config.yaml
num_hidden_layers: 16
hidden_size: 256
head_dim: 128
intermediate_size: 512
vocab_size: 32768
tie_word_embeddings: true
init_std_qkv: 0.0203
init_mimetic: 0.7
lr_mult_qkv: 0.4
lr_head: 0.00661
warmup_steps: 200
decay_fraction: 1.0
batch_tokens: [65536, 131072, 262144]
max_seq_len: 128
doc_mask: false
Each number is 50 + 12 x the weight over its row's rms, rounded and kept within 0 to 99. Layers, rows and columns count from 0. The size before them is the row's rms in percent of the matrix's.

# layer 3 attention output, 256x256, rms 0.0618, rows 184-210, columns 0-255
112:67 35 39 51 37 62 59 52 33 59 67 42 36 56 57 43 43 42 61 50 39 38 36 41 39 28 38 37 40 47 35 56 31 37 51 44 44 46 65 56 54 44 48 49 53 33 33 50 38 66 43 78 78 50 49 39 59 61 42 47 61 72 67 19 44 26 41 36 59 47 53 55 60 48 43 60 42 59 42 69 45 33 58 50 44 52 80 50 43 33 55 25 31 53 45 49 84 58 43 66 57 20 59 32 21 27 22 37 31 36 46 50 57 46 64 09 60 41 46 35 81 43 60 55 69 72 43 56 52 67 51 49 63 43 51 70 33 37 57 33 42 57 47 49 55 53 55 51 57 47 53 54 63 40 45 54 56 36 37 47 46 45 42 73 40 41 56 49 47 38 53 35 43 61 65 40 56 46 59 51 46 55 62 54 34 39 61 50 52 27 61 52 53 51 69 64 53 51 49 34 54 47 61 59 50 57 32 55 52 44 67 53 56 54 49 52 48 48 29 61 56 39 63 40 52 47 42 46 53 41 49 37 61 44 42 46 63 45 43 44 44 40 46 58 46 47 43 52 40 78 53 33 40 31 49 71
105:22 60 51 41 29 47 70 32 61 20 78 38 52 50 39 58 53 55 59 59 65 53 53 49 45 45 54 45 65 52 37 46 46 36 35 83 63 86 40 41 57 41 49 41 59 45 61 76 58 19 75 60 58 37 65 50 64 50 39 56 51 53 71 47 42 61 17 34 49 55 21 30 49 75 75 75 54 91 21 72 43 62 40 39 72 61 58 33 55 59 52 55 61 58 51 68 50 33 34 64 40 71 71 57 54 38 57 55 31 50 38 57 75 45 44 51 45 55 52 27 40 65 46 60 52 51 68 46 49 46 53 38 45 60 49 50 43 55 50 51 60 67 44 57 47 47 52 39 39 59 39 45 62 41 51 60 56 38 51 42 62 43 48 52 51 57 40 50 50 37 44 56 28 43 47 60 63 60 32 51 51 37 50 48 53 41 57 33 50 47 48 49 44 57 28 56 41 43 70 46 32 54 43 70 51 60 34 52 48 50 54 61 60 49 63 47 44 58 51 54 68 55 45 31 44 53 61 49 48 41 45 61 45 46 45 50 50 68 55 50 63 49 60 54 46 35 59 59 41 52 61 56 53 49 65 41
106:36 78 63 55 57 37 68 48 50 69 66 35 59 36 64 37 51 53 51 43 29 47 61 60 45 62 52 77 60 41 52 28 43 77 44 44 63 67 40 26 27 55 59 24 39 51 33 48 77 51 40 70 45 55 44 47 44 66 50 28 57 24 50 59 40 50 56 23 39 42 35 53 61 55 69 34 48 37 63 47 35 21 49 27 60 50 38 34 87 43 44 73 45 29 56 44 44 60 51 62 62 34 49 75 57 64 76 48 42 42 58 48 29 49 51 74 36 58 49 49 30 66 40 82 27 59 71 52 55 40 38 59 60 50 65 34 52 61 59 54 49 53 46 31 62 48 50 51 58 48 63 46 64 50 58 44 56 54 63 38 43 59 57 52 53 34 31 29 44 40 37 46 50 62 62 41 56 62 49 39 45 45 49 52 45 30 49 43 41 46 49 50 55 40 42 48 62 69 48 44 65 45 43 41 50 45 68 58 55 60 67 51 45 55 56 37 39 44 49 65 54 56 48 52 65 58 37 58 49 46 39 56 56 61 61 46 48 65 58 39 53 69 59 51 41 44 67 58 57 47 39 69 64 55 45 63
102:38 67 48 43 41 45 51 44 74 38 54 73 47 59 44 44 40 37 51 26 68 56 32 46 31 68 43 78 40 45 55 32 33 53 69 40 36 54 58 59 20 39 46 41 60 37 58 46 70 40 38 46 42 70 38 24 40 73 61 48 68 44 55 41 47 49 42 58 57 35 54 37 40 49 53 27 52 51 58 52 70 58 53 47 47 35 63 53 49 46 47 53 44 46 51 66 55 72 44 65 55 54 28 34 34 48 66 84 63 46 55 52 75 43 47 47 61 76 61 27 35 56 66 19 70 37 64 66 45 62 53 69 53 58 37 58 48 47 74 34 46 38 47 53 56 45 53 47 53 45 26 48 60 32 55 62 55 46 51 64 59 49 73 68 54 59 60 38 68 45 39 53 29 52 34 30 37 41 45 56 30 57 56 46 51 59 42 30 37 32 40 54 54 61 57 62 43 37 33 48 45 60 37 50 52 49 30 58 40 62 53 57 48 42 66 51 56 36 53 56 57 47 44 54 50 53 60 63 23 53 46 43 58 43 62 38 73 51 46 45 56 39 61 29 43 58 52 33 44 73 47 49 41 63 47 49
097:29 70 60 64 66 69 59 66 56 48 62 81 27 45 37 46 49 35 67 56 41 35 33 51 43 48 50 84 56 30 59 24 48 72 40 54 40 44 52 23 66 51 52 53 68 62 53 28 61 64 74 57 46 56 55 26 48 56 52 71 33 43 37 64 60 56 42 22 65 47 66 12 47 56 71 43 43 30 46 68 47 61 44 31 48 56 44 53 71 79 25 56 54 36 36 59 48 59 52 36 41 51 59 48 47 56 42 66 68 61 73 53 45 30 28 54 49 14 58 57 43 57 40 43 62 43 44 53 49 67 53 63 52 44 51 33 60 67 53 55 46 51 54 58 46 39 61 44 59 59 59 39 33 80 58 43 37 48 51 36 56 44 54 38 38 60 63 40 52 62 42 41 44 40 41 54 55 61 49 28 52 36 44 63 66 52 53 44 42 60 46 48 43 54 48 54 50 62 61 39 61 58 49 50 65 39 52 53 45 57 47 26 53 57 40 60 53 40 39 33 49 62 49 59 55 38 41 46 69 42 48 37 62 59 53 58 54 69 55 43 52 51 56 33 44 35 48 39 59 38 44 57 49 49 49 38
099:61 43 66 18 37 58 63 40 50 50 54 75 55 56 64 52 55 54 64 61 50 48 30 34 30 58 22 41 56 67 54 60 53 49 44 50 34 57 63 72 51 50 32 34 59 41 59 77 37 45 42 66 32 43 25 50 31 27 51 49 67 77 68 55 66 48 37 50 66 52 50 25 39 44 45 51 45 76 43 54 59 46 37 15 72 50 45 65 45 41 40 52 60 59 50 48 49 64 52 66 65 49 45 40 57 61 61 47 53 54 67 34 57 43 54 55 43 55 77 36 46 66 51 32 33 32 46 83 43 39 35 49 50 42 47 75 41 60 56 66 27 57 51 81 48 41 68 31 58 58 70 53 46 54 38 48 48 57 42 45 45 36 62 58 50 45 43 42 56 33 46 59 42 66 35 42 61 28 42 50 70 55 59 37 50 56 44 66 61 53 35 40 66 43 44 40 33 57 57 45 63 58 41 58 41 43 55 54 57 44 48 58 57 49 40 58 78 57 39 47 38 47 41 34 54 55 38 57 19 58 48 45 42 58 45 49 58 65 55 36 55 61 58 37 42 48 49 51 48 58 66 35 57 60 47 62
107:43 29 56 61 49 51 44 40 47 65 34 67 62 39 47 58 59 60 58 81 35 33 56 47 50 62 40 31 71 21 60 54 54 31 46 72 43 56 64 52 89 70 49 52 50 41 72 63 45 85 69 47 37 23 58 51 50 27 38 60 22 63 50 39 58 54 31 37 53 45 52 62 25 48 69 82 56 60 39 36 56 64 17 62 81 44 41 75 21 56 33 42 64 33 37 47 24 49 49 50 52 31 43 47 44 64 49 65 26 67 50 58 42 59 45 49 37 56 56 40 49 58 25 49 29 09 52 51 45 53 52 54 60 60 51 48 48 56 61 64 54 62 47 74 57 54 62 47 59 53 64 49 50 47 53 42 40 55 40 50 48 61 54 38 70 36 54 57 45 34 52 55 52 50 50 53 44 52 50 36 67 38 59 50 69 51 40 62 37 54 46 49 47 40 50 50 44 58 59 52 58 50 60 59 46 53 43 50 44 39 54 50 58 49 48 45 37 47 54 56 41 38 50 44 44 54 47 55 57 46 34 57 52 50 58 60 44 48 58 64 54 59 47 59 27 62 49 59 58 29 57 55 39 46 52 56
091:47 16 34 34 74 16 51 34 52 58 52 49 27 55 56 51 53 51 58 67 20 56 45 59 55 70 55 69 35 56 39 35 54 78 43 59 32 63 43 51 38 46 37 51 50 47 21 49 27 62 67 56 55 52 45 42 36 57 48 53 51 65 63 60 53 66 43 52 57 47 60 34 49 41 49 46 19 69 66 55 37 40 50 35 61 44 58 33 56 35 24 48 46 26 40 40 52 46 41 56 56 53 58 18 47 66 55 65 24 72 51 63 57 45 53 24 57 35 41 40 34 59 57 59 53 37 71 54 48 44 62 56 43 59 51 38 58 47 47 49 56 70 56 45 39 45 61 48 46 53 51 28 42 45 49 54 37 55 54 46 41 55 57 45 68 52 40 66 37 57 64 40 70 71 57 62 42 66 30 45 52 42 63 46 45 51 64 50 61 61 43 47 34 50 51 40 35 32 29 40 45 48 55 50 51 39 49 38 30 52 66 26 54 66 65 50 26 48 63 43 45 47 57 47 18 63 62 39 47 44 55 43 52 29 47 51 67 52 45 41 63 34 40 57 34 29 41 53 63 59 43 54 47 43 49 43
092:54 55 66 60 56 18 67 49 42 46 63 39 56 60 36 57 57 53 70 54 43 44 47 55 37 38 47 68 54 50 67 46 27 55 45 56 49 33 81 43 50 48 65 73 60 44 49 38 51 58 81 39 14 51 43 31 53 60 18 61 45 40 54 51 54 73 28 25 68 36 65 57 42 56 58 56 49 82 40 87 70 45 52 51 64 36 63 40 60 43 63 43 40 53 34 52 52 58 53 23 54 61 42 36 62 72 75 29 44 61 62 36 28 55 28 60 58 59 40 58 47 44 37 45 49 45 51 72 64 56 41 45 58 29 75 53 49 50 52 35 68 47 62 42 41 44 39 39 52 74 55 67 50 48 55 59 56 55 41 54 56 60 54 51 54 41 49 56 50 31 46 61 64 72 46 43 67 62 51 45 55 37 52 44 49 59 57 30 53 46 55 19 45 58 58 54 48 46 40 47 45 45 53 62 62 48 57 43 60 55 30 46 47 32 41 37 45 59 62 31 54 55 56 56 39 58 50 40 39 47 44 52 30 53 65 57 50 51 74 65 61 53 55 61 44 47 55 45 62 40 44 64 44 44 63 41
085:60 42 60 52 85 42 35 45 52 32 53 38 21 59 44 50 52 50 42 62 33 84 42 49 44 52 51 69 30 55 54 34 27 72 49 34 24 46 55 27 71 52 31 41 67 58 66 46 53 29 60 71 51 49 48 45 56 50 35 58 56 54 47 35 66 18 52 35 47 56 55 25 28 34 53 43 19 49 50 54 50 40 39 34 67 64 36 43 45 47 42 47 28 54 56 39 53 50 45 45 72 56 73 47 47 44 49 47 65 35 33 80 52 71 55 58 67 37 74 34 74 49 65 54 57 67 35 54 62 55 48 40 61 48 61 48 39 43 53 60 54 41 54 46 36 68 40 44 51 58 50 49 42 46 58 56 34 64 62 67 36 64 60 41 54 45 24 52 43 32 45 54 46 28 41 55 58 36 57 52 55 53 46 64 54 59 59 38 33 32 61 53 65 49 47 64 59 43 54 64 50 69 49 45 48 40 50 55 52 60 57 52 41 49 57 35 51 29 46 62 56 29 35 55 48 46 50 68 62 32 47 43 50 44 35 40 48 45 41 49 66 25 55 44 48 58 59 46 42 49 52 70 60 51 40 34
091:48 25 35 83 49 55 49 68 61 52 39 42 47 43 30 22 43 47 56 67 14 58 44 54 39 34 62 65 53 54 42 63 48 61 21 40 40 50 32 47 56 51 64 84 43 30 42 48 35 47 61 58 49 46 36 31 37 64 51 61 62 45 51 48 60 34 38 26 43 70 38 27 45 59 32 65 32 67 62 60 37 61 48 64 75 43 33 32 33 67 26 48 34 27 60 67 50 37 67 57 45 56 74 50 46 47 50 48 49 55 35 57 42 61 53 36 46 22 48 27 55 51 43 55 56 49 46 47 38 34 60 48 64 46 58 59 56 56 63 70 53 49 71 61 26 60 57 57 41 57 60 43 51 50 58 46 39 55 30 48 52 46 57 44 55 74 38 51 45 19 57 61 42 41 40 46 62 45 57 54 51 67 41 49 55 60 49 69 53 49 54 31 76 59 43 65 53 48 43 62 49 46 62 59 37 50 43 44 44 51 41 41 43 55 53 46 49 58 51 54 47 66 49 55 42 34 45 57 49 58 43 41 64 32 40 47 42 45 24 54 55 55 60 49 32 60 66 38 36 55 47 52 52 23 39 48
104:41 55 60 26 80 45 46 60 53 76 50 50 65 37 88 61 66 56 50 63 53 63 47 71 53 46 54 31 69 30 77 45 61 36 62 68 65 53 72 80 43 38 42 35 57 55 55 47 43 72 56 42 36 45 46 42 62 39 85 44 66 59 41 48 74 67 37 41 56 21 52 45 55 57 44 42 61 48 43 44 14 56 51 48 44 57 50 41 52 44 50 38 54 58 64 20 41 78 39 57 59 47 61 61 49 73 25 77 54 81 51 62 43 49 48 39 44 50 40 45 58 71 76 63 64 25 59 17 47 34 55 60 61 56 45 47 42 55 45 54 36 45 47 53 67 62 62 50 50 40 62 36 65 48 43 60 65 47 70 43 57 48 56 41 41 58 54 47 46 54 39 40 39 68 55 54 45 56 33 39 40 68 31 51 57 49 67 46 44 54 59 54 43 61 29 44 37 57 54 59 56 42 66 39 43 44 44 53 51 46 43 43 39 41 61 43 41 33 53 45 50 47 43 59 51 51 53 47 55 55 67 63 57 35 40 52 51 52 44 70 57 51 50 52 44 52 49 55 38 49 45 52 41 44 61 49
092:72 37 50 50 37 42 36 49 38 39 47 64 50 52 60 50 60 14 63 47 42 70 44 74 45 55 52 66 65 42 26 34 45 58 45 39 56 40 66 53 32 38 50 80 56 50 48 39 55 69 56 75 44 53 46 29 46 15 40 47 56 58 41 49 25 42 37 45 42 47 56 23 58 55 27 45 53 43 60 34 50 57 54 74 28 56 65 65 39 29 19 37 38 65 42 58 32 59 60 55 50 23 33 21 63 72 66 73 52 69 62 45 40 70 45 37 57 31 46 31 47 52 54 35 46 33 62 63 51 47 55 49 35 39 38 40 43 41 58 34 30 38 39 33 55 35 36 47 59 53 65 56 44 49 65 48 41 61 47 53 46 49 47 42 34 55 49 51 53 53 46 51 50 63 55 38 57 52 58 51 55 60 41 52 58 75 38 55 57 56 52 28 60 50 58 37 44 59 70 51 58 55 64 48 61 52 50 54 65 53 32 38 62 21 55 57 44 38 47 52 70 54 52 50 38 65 47 43 49 38 46 52 29 29 48 60 64 48 55 50 58 48 48 39 49 36 43 28 52 52 52 43 35 53 48 45
100:41 71 50 42 73 53 68 43 50 56 75 62 70 54 69 33 39 38 34 59 31 36 43 53 26 65 55 54 65 27 56 32 68 63 33 51 58 50 48 30 52 42 71 35 44 27 54 59 70 40 68 79 62 58 45 42 68 40 72 31 98 67 48 50 41 54 50 23 43 40 41 50 63 52 51 60 37 19 68 81 49 30 57 42 40 46 45 51 32 50 48 53 63 57 66 44 44 76 67 45 60 59 51 53 71 58 59 40 86 46 57 41 59 44 52 48 42 39 57 43 57 49 54 46 38 77 53 39 47 57 58 57 47 43 54 60 49 63 52 49 45 48 50 41 53 48 61 61 44 31 61 54 60 37 36 69 48 46 47 61 34 50 53 46 39 53 59 51 53 38 53 35 64 54 52 44 37 53 36 40 54 56 52 48 43 47 64 44 32 60 40 25 41 45 30 42 49 60 39 42 43 49 67 45 55 46 37 60 54 40 62 44 43 69 34 40 50 37 44 51 49 57 57 50 44 52 52 75 52 66 41 37 54 45 41 47 65 52 38 47 58 49 66 45 61 64 36 48 38 58 59 58 49 36 38 57
098:53 58 71 55 73 66 66 61 62 42 16 28 39 47 32 37 53 53 50 54 42 53 62 52 37 29 74 91 55 56 74 60 68 46 63 52 60 45 40 42 44 39 71 54 44 68 59 67 32 46 67 43 65 61 77 35 52 67 32 55 66 41 21 61 44 38 65 44 87 64 55 63 55 46 53 69 48 40 57 40 47 34 60 54 45 56 27 35 56 77 50 35 34 35 47 67 39 63 62 74 49 74 60 50 28 46 50 57 55 20 48 46 45 36 70 83 49 49 44 37 58 49 33 65 49 68 42 34 60 55 70 56 70 55 50 61 46 47 48 54 51 42 49 51 43 49 51 56 40 64 31 49 50 63 45 62 53 39 43 53 49 61 50 47 61 57 66 60 50 51 47 56 52 42 64 64 57 65 51 51 33 60 57 65 39 31 39 50 52 51 41 53 70 53 57 42 48 58 60 55 51 43 44 55 56 68 38 58 50 36 47 55 46 55 51 52 30 60 59 54 52 53 65 52 40 41 56 62 46 58 45 37 48 47 46 68 63 29 60 50 42 58 43 57 52 50 36 42 62 41 42 45 60 43 35 58
096:40 55 59 59 20 74 25 59 50 39 68 66 18 61 68 43 43 65 22 51 56 49 29 37 43 48 41 50 76 54 25 44 53 38 71 49 25 39 52 67 39 24 56 71 68 42 54 66 48 47 53 70 55 49 45 77 26 56 49 38 65 54 44 43 57 53 71 67 50 30 49 47 41 58 32 24 38 66 38 58 61 32 47 64 58 71 78 35 35 38 34 41 61 64 60 45 42 45 48 46 57 66 61 38 51 30 58 27 67 52 62 45 48 66 74 82 59 36 47 38 64 35 56 69 37 43 51 52 41 46 42 55 52 53 40 51 36 31 60 38 47 64 58 54 49 48 52 46 45 70 35 62 60 39 52 38 44 64 36 51 49 51 41 63 52 51 49 55 44 57 53 47 44 64 61 58 57 52 57 59 35 48 62 55 65 52 50 49 51 64 62 53 75 44 63 41 48 52 54 34 33 46 44 41 51 43 43 45 51 49 37 48 35 71 51 58 38 50 61 47 56 58 50 38 61 56 44 34 38 57 29 63 54 48 21 47 35 51 38 65 54 49 53 60 55 46 53 33 53 53 42 54 37 48 54 47
095:41 45 78 34 36 61 41 51 61 46 49 52 29 65 39 36 56 41 50 26 57 70 73 47 27 47 51 77 57 58 61 36 47 62 69 56 42 73 67 64 54 49 60 56 43 56 34 66 57 33 50 48 61 45 53 57 62 84 62 56 59 71 32 55 72 71 52 48 42 48 52 45 72 57 29 49 28 30 57 69 19 44 74 57 65 43 57 47 53 35 46 50 52 50 71 66 37 25 55 77 39 65 62 57 55 71 58 49 53 20 58 46 56 60 61 73 72 66 50 41 36 55 36 42 73 43 36 55 59 61 58 61 32 41 46 52 49 47 53 34 56 52 39 44 60 60 49 46 50 45 52 22 58 62 65 34 44 56 53 66 36 52 45 39 26 52 45 45 63 52 45 53 61 32 41 66 52 46 61 46 56 53 63 56 48 45 47 53 21 45 58 41 47 46 66 60 50 52 64 50 60 54 54 46 49 56 47 42 55 54 51 56 36 41 48 60 66 59 31 51 43 37 43 56 71 63 60 66 76 47 42 42 61 47 52 39 62 55 50 54 56 39 55 40 55 61 53 39 30 50 55 53 33 50 61 47
092:27 69 54 56 54 57 42 56 56 86 37 52 49 53 62 37 35 80 29 52 50 51 30 62 71 76 38 49 76 53 72 46 73 34 36 68 42 55 60 41 42 59 68 44 31 57 78 33 55 50 57 49 57 50 56 50 31 44 49 08 56 49 47 72 48 44 53 44 63 38 57 48 39 46 66 35 39 54 73 39 26 31 25 32 54 63 31 54 70 50 37 60 67 29 51 72 17 57 51 42 58 66 61 47 45 52 61 36 51 42 52 71 69 56 52 60 41 53 49 49 42 70 51 57 55 63 30 71 52 57 48 50 56 59 48 56 54 60 49 59 63 39 60 45 52 55 58 64 28 41 38 53 51 31 43 63 53 34 59 49 59 59 53 42 47 56 72 45 68 62 47 53 51 67 46 55 47 71 41 64 64 45 46 50 84 32 50 34 52 52 53 55 54 57 57 38 36 59 52 37 43 44 38 53 54 45 52 53 57 53 50 60 47 56 56 30 47 68 45 59 49 60 48 55 48 61 55 42 66 44 57 54 44 56 54 52 66 51 44 58 50 36 49 38 37 68 49 40 61 63 33 45 67 43 44 59
096:67 33 31 54 65 35 64 38 49 63 45 40 53 57 57 45 59 59 33 33 17 58 64 38 61 43 61 37 56 50 70 65 67 53 59 44 46 43 38 33 23 22 59 30 25 59 21 63 44 59 50 48 61 51 53 51 48 47 30 33 26 59 45 28 55 28 49 34 41 37 37 59 67 34 50 45 51 27 55 32 51 45 51 59 36 61 50 46 45 46 37 75 64 20 51 73 60 71 61 38 59 55 55 51 36 47 39 74 53 48 40 65 50 19 54 52 50 57 58 59 40 76 20 58 33 68 60 50 47 50 60 52 37 41 38 52 36 49 69 35 46 56 47 50 60 45 48 52 47 38 56 36 46 69 41 32 35 37 52 44 53 63 42 54 48 65 54 49 27 58 62 45 54 47 62 45 66 53 47 25 35 36 40 43 40 33 62 55 55 53 46 51 40 52 69 38 50 59 48 60 46 55 50 60 43 50 58 56 49 41 50 44 53 69 48 64 49 49 53 78 55 53 57 72 68 51 54 60 53 29 44 44 41 27 51 52 46 62 54 50 46 61 66 53 59 30 58 48 52 43 45 34 40 57 60 44
096:59 47 33 49 36 64 30 18 36 56 41 63 36 52 55 32 51 45 56 36 52 41 38 55 77 60 56 53 24 59 33 55 51 47 60 49 56 49 68 66 48 76 72 48 64 44 56 52 50 52 29 45 53 44 69 49 76 55 52 63 31 52 68 47 29 55 73 62 26 49 83 53 36 45 49 56 44 36 51 37 24 46 54 67 57 60 61 70 46 25 42 40 64 53 66 34 27 22 41 79 47 63 27 25 34 50 43 56 34 35 42 50 70 69 62 55 59 47 57 68 50 36 34 48 48 54 44 65 55 60 56 69 58 52 51 43 29 53 49 31 44 52 53 42 38 45 47 43 51 69 58 37 52 41 37 34 32 51 46 55 47 43 59 48 54 51 72 55 49 52 57 40 51 41 65 53 31 49 40 63 41 60 68 53 49 42 45 65 48 64 47 51 58 62 71 38 52 46 48 56 35 66 42 47 69 61 42 50 48 57 54 65 64 39 38 55 25 44 51 63 57 58 69 35 56 39 45 71 46 48 66 56 48 48 38 60 63 54 50 50 40 68 33 64 45 31 48 46 51 60 46 33 50 55 55 49
101:50 51 51 30 57 52 44 61 52 56 67 51 23 20 42 28 58 79 70 45 52 35 34 59 18 54 39 66 68 18 72 43 48 38 69 52 46 40 46 28 58 41 37 65 55 68 38 54 59 61 68 55 52 46 64 46 42 59 76 63 72 52 58 46 40 69 46 44 58 40 43 45 31 53 50 41 51 48 31 51 22 59 55 60 44 69 47 36 76 47 34 29 25 41 52 22 57 37 40 31 48 36 56 41 78 51 30 35 78 62 66 57 26 50 36 33 66 55 42 49 59 38 57 76 68 31 49 44 59 57 46 48 49 52 55 42 65 45 54 65 54 46 65 46 48 46 45 54 48 57 43 50 46 60 59 37 56 39 41 74 42 44 64 58 53 59 50 61 66 53 50 57 58 40 66 68 49 52 62 49 47 43 40 59 59 58 40 39 36 31 61 47 35 45 39 48 49 42 51 76 52 39 33 56 42 38 50 48 53 27 45 58 64 57 43 38 47 55 51 54 43 59 53 56 61 62 63 45 44 35 77 39 55 40 56 42 47 49 52 53 34 35 50 45 43 54 44 44 51 48 38 58 53 39 43 41
098:54 57 62 34 15 25 54 43 51 40 54 21 52 70 38 39 41 49 45 42 33 73 76 72 47 52 27 35 39 30 62 45 72 45 61 70 45 50 67 48 58 50 33 62 59 55 57 62 56 44 50 44 53 44 46 38 59 60 52 45 61 85 36 48 57 60 51 64 45 73 60 63 56 80 82 63 47 40 26 59 36 55 44 48 62 52 59 30 50 74 48 49 43 46 59 55 60 72 62 44 46 48 37 32 50 43 46 40 74 36 33 49 46 38 62 66 11 43 69 55 60 40 41 51 77 54 74 53 42 46 68 70 36 59 44 52 58 46 48 63 42 43 53 65 41 37 77 52 40 61 56 48 58 43 30 53 42 49 36 50 43 66 50 38 58 64 51 57 54 40 62 49 44 44 47 44 63 55 38 43 36 42 60 49 47 37 63 27 43 58 45 37 55 56 63 54 64 56 45 44 52 72 37 57 48 43 66 49 30 67 58 47 43 38 49 52 55 31 38 37 38 62 64 51 61 37 51 47 50 32 49 51 57 56 40 46 60 38 32 53 33 51 57 50 45 55 55 63 48 55 55 47 47 55 39 49
100:57 72 44 77 38 41 50 47 48 35 46 41 34 62 31 32 53 46 49 40 45 43 56 46 33 55 32 48 63 83 54 54 65 24 53 38 41 58 58 57 44 58 31 65 60 58 64 42 60 43 56 74 72 54 51 88 50 46 35 60 53 71 49 41 58 46 55 45 51 68 30 57 56 49 43 41 30 42 69 51 40 36 55 47 68 63 43 56 61 51 52 27 43 39 45 40 66 62 57 38 19 61 31 53 57 59 50 48 52 45 56 65 84 75 71 39 69 35 39 24 53 43 60 51 45 45 53 46 41 46 76 43 41 57 41 52 61 54 35 64 48 67 44 38 36 38 38 58 45 68 53 48 53 48 39 69 37 70 36 77 46 53 42 47 52 39 56 56 57 73 39 65 38 44 57 47 28 50 66 58 50 52 73 34 32 46 60 58 37 43 43 63 44 58 52 45 59 33 56 45 51 56 63 61 50 48 58 58 59 35 47 59 56 46 52 34 53 67 47 30 55 46 51 55 60 52 69 49 40 53 40 40 66 43 24 43 64 40 39 44 57 42 49 46 64 54 39 29 53 50 54 45 38 54 72 30
095:53 79 64 61 49 63 67 29 63 24 40 19 77 44 56 47 27 32 46 36 35 51 66 44 73 62 74 46 51 36 47 57 40 51 60 64 49 67 30 37 54 45 50 44 53 38 43 59 42 27 29 43 33 50 29 39 85 60 43 46 31 41 39 45 86 57 38 52 49 65 38 70 56 61 70 52 62 40 38 57 28 40 41 24 56 58 57 51 24 40 63 72 56 56 52 53 68 57 55 39 47 28 42 44 64 53 86 59 62 38 52 29 48 42 39 41 58 54 37 54 60 37 42 51 78 53 40 51 46 45 55 44 48 57 53 57 61 68 23 43 47 29 53 41 65 41 45 51 51 48 28 38 63 42 40 44 56 33 55 58 59 59 51 55 57 38 53 52 51 48 50 44 38 29 64 50 42 60 53 34 43 49 33 42 55 52 57 53 45 42 32 41 36 47 37 51 49 60 32 45 43 40 66 68 43 50 50 38 52 47 53 62 60 63 54 41 53 38 38 47 50 55 34 55 49 41 43 53 69 44 49 45 55 59 59 41 49 47 48 50 41 51 67 62 44 56 42 51 52 61 41 28 71 63 49 57
102:32 59 54 22 61 69 45 59 34 27 48 69 54 58 01 32 68 68 59 77 43 62 48 52 26 38 32 54 19 58 57 62 58 67 55 25 51 47 34 55 47 73 62 48 77 50 35 53 46 51 59 64 52 49 36 43 38 68 46 73 57 56 71 44 45 71 50 50 48 38 68 43 56 67 84 50 28 68 25 49 35 39 41 61 52 38 55 53 55 46 68 40 42 60 43 33 65 47 44 91 42 37 43 42 47 31 27 47 67 63 58 45 50 44 54 51 38 47 69 53 76 39 38 23 57 45 63 46 64 56 55 42 52 40 55 57 39 51 60 54 41 63 53 42 56 43 56 54 55 65 61 32 48 50 59 64 48 42 59 56 52 44 47 59 35 59 39 30 43 46 48 53 61 55 50 40 54 48 35 53 42 40 45 42 58 54 58 40 55 36 72 40 42 43 55 49 56 50 54 40 50 36 41 58 41 48 46 28 44 60 64 41 57 49 63 56 45 55 44 42 39 51 25 49 39 40 53 46 34 50 53 51 55 50 59 40 45 39 48 64 43 44 46 62 54 57 58 41 36 66 58 44 47 53 43 42
092:46 50 38 46 69 45 51 41 59 88 84 39 34 54 42 51 55 74 60 41 19 49 56 43 26 71 68 51 60 67 56 36 48 70 26 38 37 45 47 27 50 34 42 45 39 30 44 36 36 76 36 40 66 48 42 58 37 40 42 51 42 37 38 40 49 39 49 37 42 48 36 45 63 52 46 28 54 50 74 35 63 36 28 47 39 48 48 43 71 38 58 73 56 56 33 31 71 52 56 37 50 33 47 67 68 50 36 56 35 50 48 40 14 43 49 39 40 52 29 58 36 53 50 57 11 33 65 48 60 49 72 55 63 45 57 53 41 60 23 33 61 44 37 61 48 50 50 44 82 44 62 45 53 44 41 65 62 39 28 40 66 52 54 62 56 50 62 62 52 55 46 42 42 57 53 45 52 37 49 50 52 60 65 39 50 41 53 36 57 42 54 73 64 52 56 50 53 59 46 50 58 66 43 33 49 62 42 44 36 67 46 52 47 56 40 52 38 51 38 60 62 61 52 49 31 64 58 47 44 49 42 56 34 64 59 42 40 53 61 34 49 46 49 47 52 59 55 63 50 56 40 45 55 45 40 46
109:36 52 21 58 40 66 74 44 46 70 38 52 55 29 60 50 68 45 56 40 24 60 41 89 54 37 61 27 21 54 48 46 46 50 51 47 60 52 47 44 61 61 72 36 70 57 66 71 49 49 36 65 55 17 61 61 68 42 46 07 46 51 52 64 30 28 65 59 23 62 47 50 49 47 57 58 38 52 82 23 42 48 15 72 66 20 60 45 49 40 28 41 61 34 40 29 33 61 34 62 59 53 51 48 65 48 55 54 52 57 20 51 53 55 48 67 42 36 64 37 46 38 28 79 32 41 58 58 42 47 43 50 59 55 57 40 44 38 58 52 43 50 51 41 66 66 40 73 50 47 55 48 51 47 57 49 54 45 49 28 43 53 49 42 44 46 33 34 54 51 58 48 50 54 61 43 42 41 51 55 45 49 47 45 46 37 58 34 37 39 65 59 47 48 37 44 35 53 47 50 40 40 42 46 36 62 70 50 46 58 54 45 46 33 45 50 59 49 55 49 48 49 54 41 45 59 53 57 40 53 47 48 66 42 46 51 45 62 50 39 47 51 68 44 44 37 60 56 60 49 44 49 54 39 52 52